Each number is 128 + 24 x the weight over the matrix's rms, rounded and kept within 0 to 255. Layers, rows and columns count from 0. Numbers have three digits each.

# down: layer 2 MLP down (transposed), 3584x896, rms 0.0229, rows 2537-2589, columns 768-895
# up: layer 2 MLP up, 3584x896, rms 0.0834, rows 2538-2589, columns 768-895
down2537:141145157109126092084167111117143118122069139135144103096160135155103140163112100052135127119099159126167120127163157136151098117126141141102091128143135142108097115126114157126120151122125109141127118154159046153130157200160168135116121092161123112120162151152108187097107127144089098115150120123119106103137145132138108117112132136138190139097123112148160119122132139134112132133115
up2538:128163087134115115106114155160099140135151112117186152144169141123171039110134109117119140143130127079133130113108111155155103073122138141095130163090128106143105135116161115155113149154160132146147121173178122129149137133138121126122140162139136140100111099128165156149112107086147136170128129140099168167162115123147102128090086126099092136134091117104185126147099163137113090136134
down2538:106138087124101159091130104144111074120125104120131115150142107142077113116127107103112167133120142091122149098135173132141092170123148131128114167121139123174113152088104098164120120108085132143108101096125100145103118145140128131129114136124127147144179154098153106133097096090113144145162120110154171111126152130114119126100126148114098119156112134146167115177123114128129124122117
up2539:142168145098164094157143136099088109128120088161124116143110152126140131110141146092124125156109148101102156086194131166118077114120156144110123136145083151134139074121137121132100120115148121099210112057130130121078090124157137127137142150102134123161175144128123124157148135121126154166140115105102141144142075087153101146091133092162096156148100137101115172074134152096113086149165
down2539:114133130106157042108116142095134136096134111142125141163120137136143122129134102074128107079140100106163081092178118089129104155135160135117124182149122085160108119113122102112133138122128149114126116125100150187062069099153133160148032152138135130156149146111117131071115148129057134112128103126111140118109162126180125172131114108157130159110110134109075174095136150137120170133174
up2540:129101114145125101105149138105137096166134123115125104136130138122152129152154123098097113115102132118098123133117114143145111103111153140115148097131113107112120143098135146103108116152080098153115122127133098108154128109158161134133100125073098116140120122126120155102125109161150112123123102101132133197191129108164166118109105151100102137142102105088144146113127162133111101152148
down2540:136115108118126147138110150134145101130152119135124136114140136106172126117107120094087126133102113112127116123068115127089114119103118136115155095094148120161153104116117123104098124088145087159121142104139096143115106108165107156130144164129164150091142129161143112125133123143145109100090176134127119107126131144112103105092137144141115115144145115126119137100178114150105135153131
up2541:132051114122158157121154123112093107134109132123124117137126148113147155135111088127144132181087144162118131115130138129108129103086104111134110168121160181183119143147157111153116107212121089148102117176088132116127125136150107137140096117123114187131158136150132131113115146107158071168118140125096117145147130061154152118096105148129183121128122141114147140154103104148140125114133
down2541:119114182143086146145144116139127111117120144086126117102141137113099095126126152127141117094135137167090171149128137106123097124130116146107112127128067110171126146108127134145166160121065122167126164102139119123113136125125130102142134151142164138117131138160156088126164106124131125089116103106109135116117110083084084104163120166116125172125154107123118190168089118139123126094138
up2542:144137113169142109153129140120123169109100115105148121087140126100138149094142128171144133108102141046101150109143130122112132146127115126104103127130131146122143104153079125148141164137121146140110130129108138162122111144133133129122138125065099129143118163126112120157150106098128095126127122144114141133115124119138163115063151127134159143172145124131132125167123144126142131114110
down2542:164170131128116154139079119140130122137102131119120107127092129123140163144131132116169137154132105121146114114123116092144108080089123100142121153105126126091131133166103146170144104112087153133125162104102102119180120104104111126163130120118106133163117099174139162150146135128157137157147132113109133126117091115115076169120111130121134147139113122112142073115071120092134095124092
up2543:140130125083139184127152111143162087141147118130120148135139116148103123103165126122114107123115138096138099120160131065123117095120131159135185140151166174143106107121138128122144137114114114136139146141130119125109111135143114106129109147104107173103096150170135144110088161102113157103131115167137132131160153095106117123151162121156090131107123133127137138104118143106146085088114
down2543:116121136115170183081153152144163185133130148136106097104141132122115110143184144103117122139091129072106128138176119177094096151172140151117160122117107116094121145127109119122118145125145132170166148134128130127168152150122108121173086136163123151102118131137097112105181114152120069187166125130065112157100105112123149110171099112091119135123098136137126157125138137138121102095113
up2544:116167152207108100104157148140136121146189080123094161128135155096111098133156177122196132099066128053125149112138137102146072080124130072139144154105136131109148167112096134106138124163085100116113091179121176111118190102137136136138123124140116141119149134154137110164122090134111072153164132132149083118093126138155091133129163126142149137129108137097130137122097141139149125111104
down2544:131138164094116130141148125145120130128094142132137084120166099110115117109098141137078100115103162131171127128126074146123080126137169078136133159141107179142060148139161154158147124112182129097135156121133097107143132122091136144135137113118130116148133106101094095154087143125113142162125137177181135113105127119113134124142108190157165099158111118142129098117136122105118132179088
up2545:114143124102157131166143114116161131103122099129098118134134088125137140108133123142110081157119132131114141132120142105122153087147106122125107121143136126181158105134166153095098104141132092102127151133130162109101142152093144183103138149071106120168112116131122129109121117136136164132176133140170142121134193085156151124162174127101110115178094148119119113139090120106143144181118
down2545:140125148158136156139111179129141121075101106134115137191176114162119095086162165115141102138127124156133187122159123124087135104090151109115132099116102101141079123100145154085091186176141136165139125081122116145155097120093094108117093110122163125117156116147154145163102170159135143122104132140102130103116115158146121093128093161101123187096104124148154101121107121158112085146114
up2546:150163129093131068161079111080139127144136079162107117149108112144093135077106149153135108156085146133110163118151112165127124145128098186122132160141112122140173103148106151122144098115088142118117125068093120129139095150112096119140139134118205133112135120161133132115108134121126136125125116108086130141133128138150113094144118109143098159112147128103143128102138147123122163109119
down2546:121150114141102117134124131176124120112112118142115109146132133151123137090113099123131123164131100139124131106099085131153120115184190080127132134161147161123120185138099150104111085057128144108135112139075131092090139153090102111171153145142096152095142160114070196155101106126128137113176137124125188089107124142134153140146144082144120117122133124150118103164123147091135128134125
up2547:136143152145126096122105141141093137171135118113131140120150082130132171091135086096102120129113154100097136109115136142099131139115151188101133097120065138109124155123175158116129154106113139136163141107086129131088152124158085127147150142200084124088153088130139106129115167130165113099107147101098132123118143157126157145114151123123148103154147108142126105111119117149172100130135
down2547:131139125138105111128119120121144113072156099084120155153125147164141110135171117098106103128121151129115118142160169101111092119152117083118080129079122157163097131137138110144137109129113177149146113118098081125136105097134131113130170114114127075153148157143145101105157114137065140159165101135095111160111124118143129147145078103128123153173098108132141117107138089149099133123109
up2548:132135107134144168162139112085145145139166165102124133115134124119103143139073158110125124130136079122156115150138111118118146161170140075118138141149147156136131120144126138117157135185122118136135167133158134115099121109154087135113131137140123105148125158130121107122110108161134091127078089113092107143109137118088144094116081110119111085093117126152153132140134105114178089131127
down2548:148171131169136159150147103114107108094127168125157079170123105148125095090139108112145121121119116117147109109141095127130138139095156141102149085150145080128145095129142167090116108081127184104109135163143138147086134088119117115082108094122140108156120135134135158166089131157141134157152121135140114117108122137105119136119159105148150181131126137143101135128125134105148122124140
up2549:101213153139139127124124126159109123140158173151101125158138113115182146096101120150113115115132170142115125128170114127180140134141141109124197141089181119117131131109163102181096136084130113154157165145146162097117097111139135106135145118109154152117136150177124102146091127091104120113086160125133129162099146174079121122116108091143120108114105109085112123104123082117135144107093
down2549:127147128102099104115153122151120120141114150101106156164156119153104105147120094118139122129079104159152146117135163098074126166131124121159144153103167134130126179122150138109177103081119084125121060118135158155160131109140103108122126102129105158185133112127114138134161116132156113118149129145172164132130125160110141136098110208139136088114189102119135098145156128129104086133105
up2550:156126143151159131160116156121172123155114132208157127151097161143140086127142117121112118128123128110132154131090154132133121165134098115122114151136138137143086164178131106107109202129132142123111152118153134155181120132130110129162105138157098146093162136106164147147121119134184095136146158126118097117117114171109151118115130119121158151166145092124072135113106115126116122132167
down2550:155123106126133104121156088158131104104151159130164111154156163118124119143161143131089145182135073131142132120102118153162126125099117109130094104107137152116103068098124148130111068122116089161145179122161181106125136145172086165154185133123085119143125127125177068150159129120130138103149115138141132178149150116125103112138088141119118126125118111115132110146143088101118112191090
up2551:161129097119163126138138129096142132142158138138174133115163110157113105183162174145107134126109166087108155144115117112032137096148144113145133087134140122126171113098120117146144122116142117118114149152152133100095139169100130091149144150094106166125120098123159114160085105099129093136146135131112120112099146132143123120126122103157150117097116128137121160117130162164118139146124
down2551:121097127111126133119108113134120112109138151117104126175139144129064150109114108129104118117122185119103103155126118140118131167079160124141143173169124126152168147144124102128078110116108086145124126112163108126137114104138146133101113070107159130110179143095151152157144135119125127158133142136110146160110114143139116141088168128141157149112131123159106103114109105118157125127151
up2552:147120144127149159105159140136117152166132114153130158122126152119102150095121130107125117117143149167103160124157148128131100112109140118133132105108141155126118121173144096143126161139113144113150149123120111082078156103123119151161123155161089133184096126107108118131106154093144142135100113128096114084130151128094101122111150138153149139090131139135122079144143128159172137122140
down2552:135109135134158144168095134115095100129148121128112083122131110146191140143150106127120097135127137149111138138118122124151145121163141167148109096101112132149180110104142104156135114103152140116154124130106153114115135117139128156123112072143118140140141169145092122096151134134146135126075151154148125148122119121133150136143107119127108123136150076163135169105120138101138098162113
up2553:105102108118127162162151141093166091129147182083100101136166137138178107130091131139120142155106166127095114122114127149087147134120071121152142110140112143115124126047150155101099131133168153148141115183123139111161080149188066097128133109130116154091147122112119102120068089147139124138057140151102109172096136089080180158196120146096159090104118106153124148151150166157157167072115
down2553:136133146155117132113140111092157153130118118092134073166140104094126194038087125112144119127086144143114101139169100131101120126125156122122104114107122147079141144129108121130139202093179189155116102140107150085141143108112093072103093170153141149161136115162138152140109125171087124163100120145157143107109099153094173152189124137131123117123135076118057181112118113069124068122132
up2554:109136106136128145121083111138145123147098109131120148126145143103182123187096163137109092119097111124062135138102133138106150082180126140149110117115097119102129074134161141114119136141109106121147129124149125126122152152130118091110084164139124159136100119129125133122114142100125127115107144183117112127112139173118144142119144137085132129126129145101095090111140180143159125119135
down2554:140166099108117144124142130128122142175114112096118107095135134120122130171138137152157146153101128107110135150155121129131168119136133167117121127099141127117145134155118162110099129141152111133133133120168087125098143115141139109152168157118160102130143134129138149122114168093123130106157142126149116092131157163158128131133129148143092156127113121102139167091143093127117141130117
up2555:086126115106147090150113144126086120088115100076145120142129112172151089110106131113086078120113115092141116097122165113123123135105153142168120112109135180145113071157110106145106131133125114120106091103110132109137142078158085123115132117119142136129151149137147124105120104112139076110145148140135148132124116101119136136114115132146118113086098144130102135168165116119094115131164
down2555:126156133118147128101137120153117116115092127143117069117132134138112099129103107152104142114125116127080171078093094104122147101116159101127144130144105141142111150110160116133101105105163141118160151092097129173118105133116146146123163145140116088127145131161125092135112108099098092106135161131129154127136124122174113128148096125118157118136122135109157175127142136133190114156113
up2556:135091115145160155112122144092118126145123108103117137128118134129120105098151120124169110129098126110181135175123130164158140139113117111159096184142147173115140112115144129098107148078155104156121164153113104111146089108118096137115100141102122059133115106138152098184163106084138141149147133137093115201141109083156114072111118117114135108139155154124131186116170168138162161123149
down2556:133124142141133147130121087130151179107118084085093104135126153184106112121131123111115131178150126141121140155123097089123062112134120157136169121140130155136146153153127172140147087107151087121110117135109089103159127095073157114124160076174117131120124146120125163141136078113126133152123135116139126175132151096078125153152159114143153109129099137159141190151116104131144100122128
up2557:151127126121162118128160129125151128144094145113147126123117138166128142128121108117139119136098108123121098084133129126122138178097135089155121142127128105126141123145128109078135100064166087136083100124122122127135130134051105123080107121112111116130129078099153097170140128111133057154161124122126148066160121107130177089134078158105177138080114143134123114128091167155186106131146
down2557:131135122139141111162121164139152092143128132151127139118157109129158147115128132138136123160119116115119164133140095091116110131150100142122147125113082141109154124121093125120123153134066084122110161138136118086118135090164134124151154103109151132116111165157149138114095145118140142084097133150101163187136130147138137129123140135107134113115128118107100062126167164108106131139132
up2558:077132105156156147096103171105147091150148152144215164153157129116134104132138092174107148107135070130147133114115150145107118156126116132137117157163151141122168129140091163148125164138108118136120115121112149135112137134140116158165140110090150117130143106113131076096126132094108134150134119164132136153133110122156109160101124127102185106092111124140111119107121125137105091138103
down2558:150107129127138122102142102139120124117125086118162151085111120128079103142118101163114179115113138120109174083124140078167077133127138121093157120105104120140117162120119160151155126157159156160074120152106106166120148143117126127113120114138138168137145147091117112101153160127167172134157122133121162143089137145101088179113115115127112126124108139156131193133171118157142154150118
up2559:124106088126119134095063172153119116159188146120103111116134127078137125156118162074100160108114146145133140121130145134112118150065131122137096088106123124112128158138143108128087185163090162109098104135135157120115163139124109135045124184137119112101143114140089146154181129117157120129132165149134111076165154129138125134118156090106096127134127124109125136106111089168135130124150
down2559:100155089135129089111129120131161149157134088148117129153130120124053102126124148134118147107138137106107071113118102134146138073148136111135153104072113132116120144132106122154091125128106103131131166150140182147149099153123101152155118098142128153136156082126133094096142105118129130129133081075135131113143148098118137150150127110118090173129182116143113143098098121115141145129123
up2560:176145169141124080085153125129163100115090140183124147154137153153135120101072187139148174175105161139173105134172157143146117140128191105094125121180103116115217130128112133077118133127105171132167155156096118161143060114142142128103082137147124143127155136156113147122122146111136102134115123138108088085128081148140100132105099115168120097157126101107145113137097107124186154137120
down2560:122136141093108137093182132101108117104127105143121143156097137139160147135111134124136127159155118132137145090143087151141090108124107120154146114086131084147148110106151140128069093134157125117090110098121149145145126198136145110104155146162125138104145136067143150139104168115100137124149104101118098150126128122131139121137108133102132096120093134132147109093167132143133130125128
up2561:156146167138155113150123143180128116136123113138131111139122098144097169100132144129130141146098127091115099081090137156137147131125142129098146148181131138114117134102108075118141165145146111100193142089135122147093118108176125159127110178128121150096155155132103061130152131106159119108104111153154134143112162105132162150108142129131112123139115113126089129109152185130105086175127
down2561:144127123114158148103123132104132161127110160161129139125086128129085114152113142138140159126122119104140101130136125107137123131159105150146132125114156108151124157095158107158150120190152103153106089109117160154127141137126099092109158148151140131129144186104102184145090109142095111127141141130133154126148134088115166154123133136127124118122146098122163138088159128078090148133100
up2562:108113149105141096132147157144133150102137130145145179124125127110144096123090170108139166112132148107125176141092142101100134126127108158114088132159120112119103120180155140111130161065178147109130122106137128128146091126099070080126124169184171114113106179129131134130156075126112120153098131133149153134123100148113173151136169146112169101124125138121133130121139103112146101142142
down2562:166130126095117109164153139114102149115114099115132103136143118128125103074131137138160097144147161123140081090121117112148150153183168109124114135179129110118069124151195122117132133125127086105154122120116170145128117130116084102146139117111133134090137100122111150118061133137064186130142108121088209134129137155162139119123139108086133139135137137135160110148129130177100140127084
up2563:118127161147137126114160106159149139115116093147143151126106153104134171154107160186118130138112161103110103128106151125123157196115151157097103117133125127090139095109135084154106155150075151115134084115092121151128173204130119113139123141121099138133122162125114125130122136162137115151111136102149156171130105117124147087114127110138165123120149143112105145122160108139128093117127
down2563:176157116139105142131119142149104140140106181095150126101153100111136082136132119138127136112119139086095176136143095085128123106103147104113157142126143102061113079134137139120154135109130146104158117117125169106139135127117128165112111120103160139134115139134104128153198119143129134161129124147138117109118109118138114137151120163162161147106110176166074133138077112130148096144139
up2564:124155095148171108087131126142131122101126106136112155100134118138104116140129163113101109160198147124117155133145096162130084096124136178140120165133145153137104103139139132116114116165122124125141118131097114128118090094141133128110133098156126171102123170125128149142132133168130112176108103137141159144136166154139118154114164156076118138125099106117139117127098113093137147108136
down2564:088117187129115139140151088104084115115125113144137130144175103139164138134121077110140129140099143113092103105164170158101125136157138137096113119129100136129152115150125137137152094144141119129146121102154120138125134150152141168122135130151101136149187137145122142118151144125137145156120143133123164118127132168109153146129148108150132143123130118152106127131127098159137143158130
up2565:132115105143135150116154132149155134109105123102138110088118157155144103127145144143081156116104133153156148157062117137108090117123107099142138142134166137150104126101106133099091130112149182143117117102124098089147133141121116103142098114077105110097119153101159137093129076143127087115111153120129114137135101132140146136111114140121117133079115113112148134134143111114091158109126
down2565:121110112118150102139111151142143127171144122139150132146132142121134059134134153155111141131135122123174097139120102125138093149101157104153148114082159179131170103113125132114150125140140125163157116130147185094113165093092133075167122091127104110104148119160146104143136132154148146128144117156144148128110143155128166125155131160109138150109098124067130142174143122160119126126127
up2566:095168157112096103088117143129145099113135122165114130138142085152108137144096107168110115132133161143140093141125104113083133113144137126129102087098128135083118118161107125136100124160121140076126190153107166103126132057134124070157145134103113126176122124133103096137105130125102076080144104124128090155133120142156155162136141136107135140107128130087128124146151131093120142136124
down2566:159135162121108132060151153118155164136109139175096132087170147144089113137111114163148114132153122124134159108112101141131135164140193128148132098155105121135100149136124086111128165118150109121181144116150135160114121104143102131135126120148100155102142166095167144112173108110144130101105094149120117153165166177116160157126098171123119120132164073091116128154129104107131136142154
up2567:118113140100105097153133138087142138126187116176103124147088129194159132154103198157155111160117123137102064122114153113132155088092131107130099170135131136164192112078129120097069165115113162098127110140098137096127172148196135116104120169163083148127086084170109143119112129163129112158165091142080064109161149124114116169135127144155136130145079106124097157114118149118123161116117
down2567:128140114156128126102166118155137138132134096150130077164116126068123127124115119151121105149125160145137138121129132151141130130107112137123178171122095154148145113123176120141146106146165126105102144137126114124088139129096116150158133127057130132139119144162115111173142144126142137122137146102148170103130107144156112108110143128090115117115118158163086115150153085161146115105103
up2568:109113120093111179163135156158145106117158121124155147129063142115088130149162122129142117089118103123149125118162145102122113113158146143140115144135091122135153116096106150112127125115144129125128134154124104115055097134085135106130141128109114123077101122133145128171133156134160092165174153166104132130150106136130138101163142143170099114132110138176123158137178111120124084132134
down2568:128129126098132167163160122083128122164106124161109163123120129111111109135107120097149160129132154149171113123134145114112110107111120093151150097129144129059109104153121161096163113089151126127133126148133124148105140071132106169127153138095135109165142195131133126156127135122113132087163104098110115099130103125095156103175148129149127119100135123113118131119112113129118156133141
up2569:158140130122100155185119105137132166150123070160111146150095165129152077125167112094099152141122083148094151161084115126123156112103162170136177187131147094152126110153103143115119123141120112132154139149144123138119145178126112159134124122138156116125151096140106111171153127113109138115144094128148130112120125161077130146138119113180134139133120176134157129140142113075131114187101
down2569:159107104133154122128133107131120152122169139122136114098161158137099135156115162112116141153130121118066153153119149138144156095146117139104120104137135120142115108116147121143125120095146154098120107130123111092116108131161127122102143148166090105144112121109154141101147134130130112162163131123115143093142148107143133122136120107133185093102118076140165139158112120117164150125111
up2570:144152110118134147109131147119123133100093141107158123143154148116090106124158132072174123115135119120133070125128101152096173149109131088132114105181075105163136133162078041147124154180142099099118122096128120138155146076201127105115106125159172066145143135117131111126139147095097136173143078168098155128161184144123148104154098167167125132127136134155134140134129114135120113138160
down2570:067132148095088078178159126140174131129122141143120061118137142083093102154111137124145144142109118112133126116109149124128149151059117093107146102151150101117158137158120124116111100141074120135104143122145156096128129146115133124135094119158124169166125125146089141117138161165156141117089161091152168124100153104139103124129157170131125135133138133144149153184158112128117102139136
up2571:146140141140138093113084115166115151174133099116118100082098145093145117119123119094161116142108139158122128145109139140124131151161135086123157118097155150124145157172135121112117162125131114118147110127147106133132086106169121140142113162146122148124123140129118138141135150111129109166122134115107133162154127072114074163120107125123158167156144095164147135111178163122129125103095
down2571:128111109138118087142127144123100138138138156155064134113136121113160156138136147161106149103140110143176157131089186150186113096125144116168114134142117130145142144161174093136092110088142127117129132142095157125147165113117163102133160132117158135131117121100133140130137131155123116115089118165106128121142141147143181148112121143120137115134160116138094114120172133114136106088129
up2572:172110134122109097141153121104168175057133122155127094104124097143089146113135140124146091113140155145106153172139126128112130114128095133076128117119094168135100136109133146150093124114109144178098150106132140094137146170100115117115159134172174125110138150208097132148171108141114149132176158115104143156102173114116114139124119124124114169113110193111126151106152098140134115170140
down2572:168109123108124107095150151150133130129112130190133135126146109115158123140130126126152161148127114149142105113098142101170120122087123122092127138124115102115141109090182170135125093134138081102147140150167149122165090143158140109107109168125108102165138134137192089140084133156151121110107100134109147095163105138111179108124122130148151122122107126107110116140134135109116141073134
up2573:106123125109144115138086120134134149097120133121119148146119128166133093122151138136116150116144161117168111152103133112062108125152109133149156110092127136122103143134127142097141125129133139106091128163152119123111128166117148141150161184161170103109099135129170164147108108112108168122109131120132162117115130142143128167137146113125098112114101134127152139173130085078172126109096
down2573:131108144135136099151138105143150121127153146102092137100154183079112123105130118107114093107117104115104141119122133085119150152143127120148136091128147119117111143101164130148133119105172133128130105099145127098110133170178135112089148111114160136116111118133131152147116148093126154106097093126106128140143115139141101126104179124136123159156102142175146102096108127129155114120109
up2574:170148134063147144117117174091122112127122081144138117152108124146140135106126095115113106146122141140129095135148104151187120104112147119138114126109138116139111114145129152145090129147147133113154179146108154147140127125134177087141123163148168111091097152133117117179130132153199198120133143078155130155144119161127076115143120096133129139107111153149099112091093105135129134139137
down2574:130161152089147127135124137067128109129166118159137109101091150108161112159140096139166112126068111158133135095118144125089141104140173102190089164093168119175089154136159081179128120171140092145104074118107126191131162148134144122147126105113104069095131155127140145145169144105143128170105179130113121138117121126131102114147148115161128135123100130168147132104131125181112143145152
up2575:140105127154144120105152105111157128097105126151124129141131120118120109130109140121148159112101145123141154144125141119129091123116102153139140146140088121108170127197120163120112126123113100134098133078097120136121121171125147132130131126170145156115118136127099119118128087111154138148155126117129148103092110165120097143130141151151132114169109122122100120124139145087150187140117
down2575:156135128150166123159133123161110125111128173124188103124140137148130098125113157145131099188144123118134137141089146127119138098142153164088122146102112146136111089144123124126134159091181137132111178178116134128123092084153117116157123158140122112126069145119144100115119113078136144084120131157142156107112078107113124143158103113087105136129162106108115160111122128133091112139091
up2576:132149078107104154125072150133162101104083129115147100146140136099081110121094111178143129109153130123087110112176153165145153125145113110109178198114128144109101169138139147177108116122147139094137128152139158148171102134087127156095130144097158153149145073106117135117137104093130143132118098100148111177157130151125095156134123130109166106130136137126098124148131112097141134101076
down2576:133156131135113122180113131106160127141119107143186113111144131069097111081082162134103130089132137085117147141121106146125183135121147106124089149106114164125156073124133070135101128137091101104116109192134110106119164100129166121127158123122120138118133110114107148105113076133114135129094146125153129144113148092105135114109125121155111096189155123072141135101092088072064146126137
up2577:126125163131137137105134158158100128138160131115109155163128119159155134110148139139092106111115151109092139156124197094149122118170143142113103128097126109090158134128121075120117132112168122140134133167104126102115111118156140146138131124130126120148122139110148126143118162142159067091093131146121112157128131108137149097119161116124092167094105106110152147068154178174118140149121
down2577:118109147161099105129134174173170148152114133104093127138113135117106139116142133133174161155123108178132093166144104148125127132122113166108145171182138150144122178096140133095116128091132098125120096129131095084136116120118156129129152151178096113106138087147146142126144151111140105134146132133099156145118108148118134150130118145133149120139083134166132173147165111118170107118107
up2578:117136107118126163116135099123146145143127062100130123123116182204159142135110133157127114125133127114110150143127173143157085121105120114160106135161150107119092159126108125120111164116142120125124093117132145139112166099155139134163121130094102145114118143166130152107143131111118107101080131145105086110139079097152094155121091135172150084141153113132164133132166115120106144124118
down2578:147120113142143113122155108161090150099165133156082101103131173160092183136164112168163124131130106102107084150133125155127095082100102104106105133123137152155130138165144146150092133121149098115119136069092143145099141120111102100155158128150065108129101156131136102144119129136098128156132064106149176163116159150127146127146115123114120183136129148151126134160132078129130111136114
up2579:115126076110139153109141102122124157108134080133105111176117130132134215131107096142123115114117121131121113116149142130134176134188117084129127116080124125142143136122104135107142114103131120119109105138089095114128101140133056156111101123135147117097113134120100150101045098072116157136112154095117119088143112136156178136114121112167097123162102121065118084101150132151135127115137
down2579:122156134123125135094146089143091067133115107125136163145128135135170128119164158138136121111139120121147150116087091120121079141133106175128150116153108135146164126114164131154084135202126121176156149158127168132131141097130135127106138097143108147144125073117153130162168127110110125140172102155131135132085126151131136141130156132096128146124138134124129122143135164151126131147111
up2580:103101119117119093153098150116166110137081127109162141121143106146139143090133136128144109135113158137106133118082114150087103157087129154087116103133107108135137117088118128136133121123136101126146099115151161141129105092114155089121090148129114125136114136131127142123115143123137117121100121132125141152093128133133141104145154158126115112102125109099144129137131121115104162125103
down2580:124126116139190121129160127150143153099094132104099147184117116115147126145099135149114143123100096119116116147118134114147123112076143114101167092119150110099183116145142126120120077142128102136134150123143094141115114161137115171131115125119131119120110072156128144106157122120113134145136134105168145109167118188105107156162107168134121135133159127145091121127114138141119118121170
up2581:095123110076130115135097111115121166121140135159106118135119137119145131127114153113089155147119102114138123138123161135122148150138099134133137133135134111110123139147108135171127115098140074146109121154111115138108150139145147149133135131143134141142098153152126098110170114163099141081129143130114130077126115122137114171166154118108088059157128126121115109100111116109150086118133
down2581:067104131136131129112140137148107098082091111138123109117109154138137097149108130127123132121155121116155135138136134107112119108168136136094132131135176162123121120134110125169128146066103106129198134117087148105082117126133156108099168113131138098122179152125156100203109121118147153166158110106085099168160135122118127119189150146115155155164141198133156149125121103181124154126147
up2582:142159129117131106135113123115155125149163134124108116128148127130076146147143095127097140140087167163133088072129147159134125087158135125124124105134152121145114129103113109118155140161147153106063136109117135119101126126166112147157150171100102104173108149117113142125098104145131138136098122078097136171106129110109144107121107152149102169109149123113146120090117124116169137107145
down2582:159118141135113110080089085171136108137084083086158113143123161124135108184131145126162179140097131128121120131108159103117134121120106110114089111108163146140114125108151124119110106138135152140114104134121142130078126096141089183121121098115093119117201168170105123126139138101136153174126133129145114128189091140121124133116156189107155149177108100133111124145141079119159108158086
up2583:109094137104108152094100121127139133074148140149108125124091130137150122131144137100110087126107132186142102127143113148143145112139140127118156101104154133101098126126139130131104119142104168117089146094117155152126095121144115105125156110140120119108130146165104141101080138050136131148197111125163157142148134083121148151139147149086120122142120103135188137111095123107142113113101
down2583:128165130126149106131122107138118163119150147160147162126103127130138146105156171171110163122098128156188178075154108145099108113141104149113139125109145122136123119156080138121090107140123092171158118122127117115127128172161200096127134141150138164095116114120080169051114095122113156088102084124112192122137210104140102123164132132109180109145119101174124153152127166124113174105133
up2584:104151148143104119139112085139130076096146153118172142098161158175123161090114111098108129187125121096121151141102121077137119151131158154159120142114099109125150139106157131100096137123131073131121174143143116130089129154119143120109105132155173073119119163118151121128168121150127104177111123118116082111135066129143128151162128106165164115086138128101092130116123114148107131146096
down2584:125120145159103126096111145187171092111114129093148144108106087134111114121105101164084131139125111137128137118127135101186133090103141197112116130160106129159160150127085129113083139090162112169162153130109137082070068157160107134116117104112122143114090117135129098094102118123130153147134137089152165145124119138165149127088134113130100179091141145131107114136146138183137147121113
up2585:108134098117139145127119134140135116085100172118148130101160149120092134122147137162112126115118181133138105107174163128092131095091141146163127148125143137179130131161124138126094142111118123063126146101130153108107137150161118084143115109173144128116159093137111126151100106140157107119141110150104153113103146120128121144152137152157156106153124108154148127096141151126099110159137
down2585:125177084104109101168109119105123094108086119106139137109096144090108171144196106128157122096127150118103132154159147148127167145094163130099136186087200107093087172149118095133174167112123103175088167109159168133117118111145144164147089102146179125104131163147149139135114123111097152116110121125144125162126100128086122205137124138113163170089107129152160114111123168080162119098123
up2586:135110100118106109108104114096171115139105136109157123146154145122122140171112172132159128145130144089117110150124156146160132141126126117170117164120146110130154126115106158059127170105125118156098079127093122159121083126094133112170151112144159133128136097151152147137088094121130113120105118141121110127088090154122088131135099116114125117151109103108100119134163157087129161120084
down2586:155135148125116129114147118169171118117125136105112134136145121139155140163137119118154152136134151118124134117184123095119082155117140150138119128140155149126119120078127066086091133136122114148111098133129105112113169132135106130118145126150134140145104138131111138098107157144126088142120136117090196132096158162138136129144105145141106121142153121119123133105135132117128115092133
up2587:126129104127147117110126127143136135115117115137084157133105164106087111093116185129130134119107141124155123110107110115122129132139138106134096148126111138145111138129118105104135164124131106153127117142139121137116142152130085102135136154115124108136151183101084122137148078129138109130151091118118130119144127102176144096143127133143165116127118183100111147163108121130137100136117
down2587:133108168127140121098113151129116112141109146113137116100121118139142148124131148111129131131111124089128152147148112125114109125131132129132124120142141108137142097095083163121121140120131139087138116125140181106113125138079130111126134162119098110096119119146112101119147138119123139157107131131105130132135110137117127110135141120112115129115112127122136109112125103116136100152168
up2588:132128111100119118083149113108128136123143131132135151146109190108145105116166124105116129112166123084168132113104094117132163145121183136129100099122148123082111133145155101122122116121135183132108113133171130139153132147127112166092146113146131103137147136076129125152064133143119182116097114129117174143127105113122107137122103122160138138134133137107138124121128100140142131168134
down2588:136151086118140125125092111152119124125154080139128143135181113140135119121152125142162144084092054153129118129134123158107192158137139144106140062141102098143139136147090126124136146126094141122119142160170107119138140100122146135102134131131161146094143120139112109097147129150171104132110141112167112109095116071133141127138153139140118154101138128105098104128184184109138120074148
up2589:095150057124126158128094119107107114113145199113125143141124126129140142123190164119100132059147148105148155096104122119144137082148075156147139117101091121127097126055156158120113138158127128149105130163149097133130095121138085136107115177120117143159136132123107104105131139128116128118093125153177142143165131135119152141139107127148140122151153122132086104129119113139132143175120
down2589:081123111165115135115155099121152109114158108115124104113086137112082140092087110154136106142113148149084103130079160121109142134154112096136137138155118145131107122128144090181149155125128195128159137088119109106168185112121131090148131144074133116145125140093146140108080131111135161117107125101075141122148120151112147113114133101109100135129134129100136167101145122112125134111142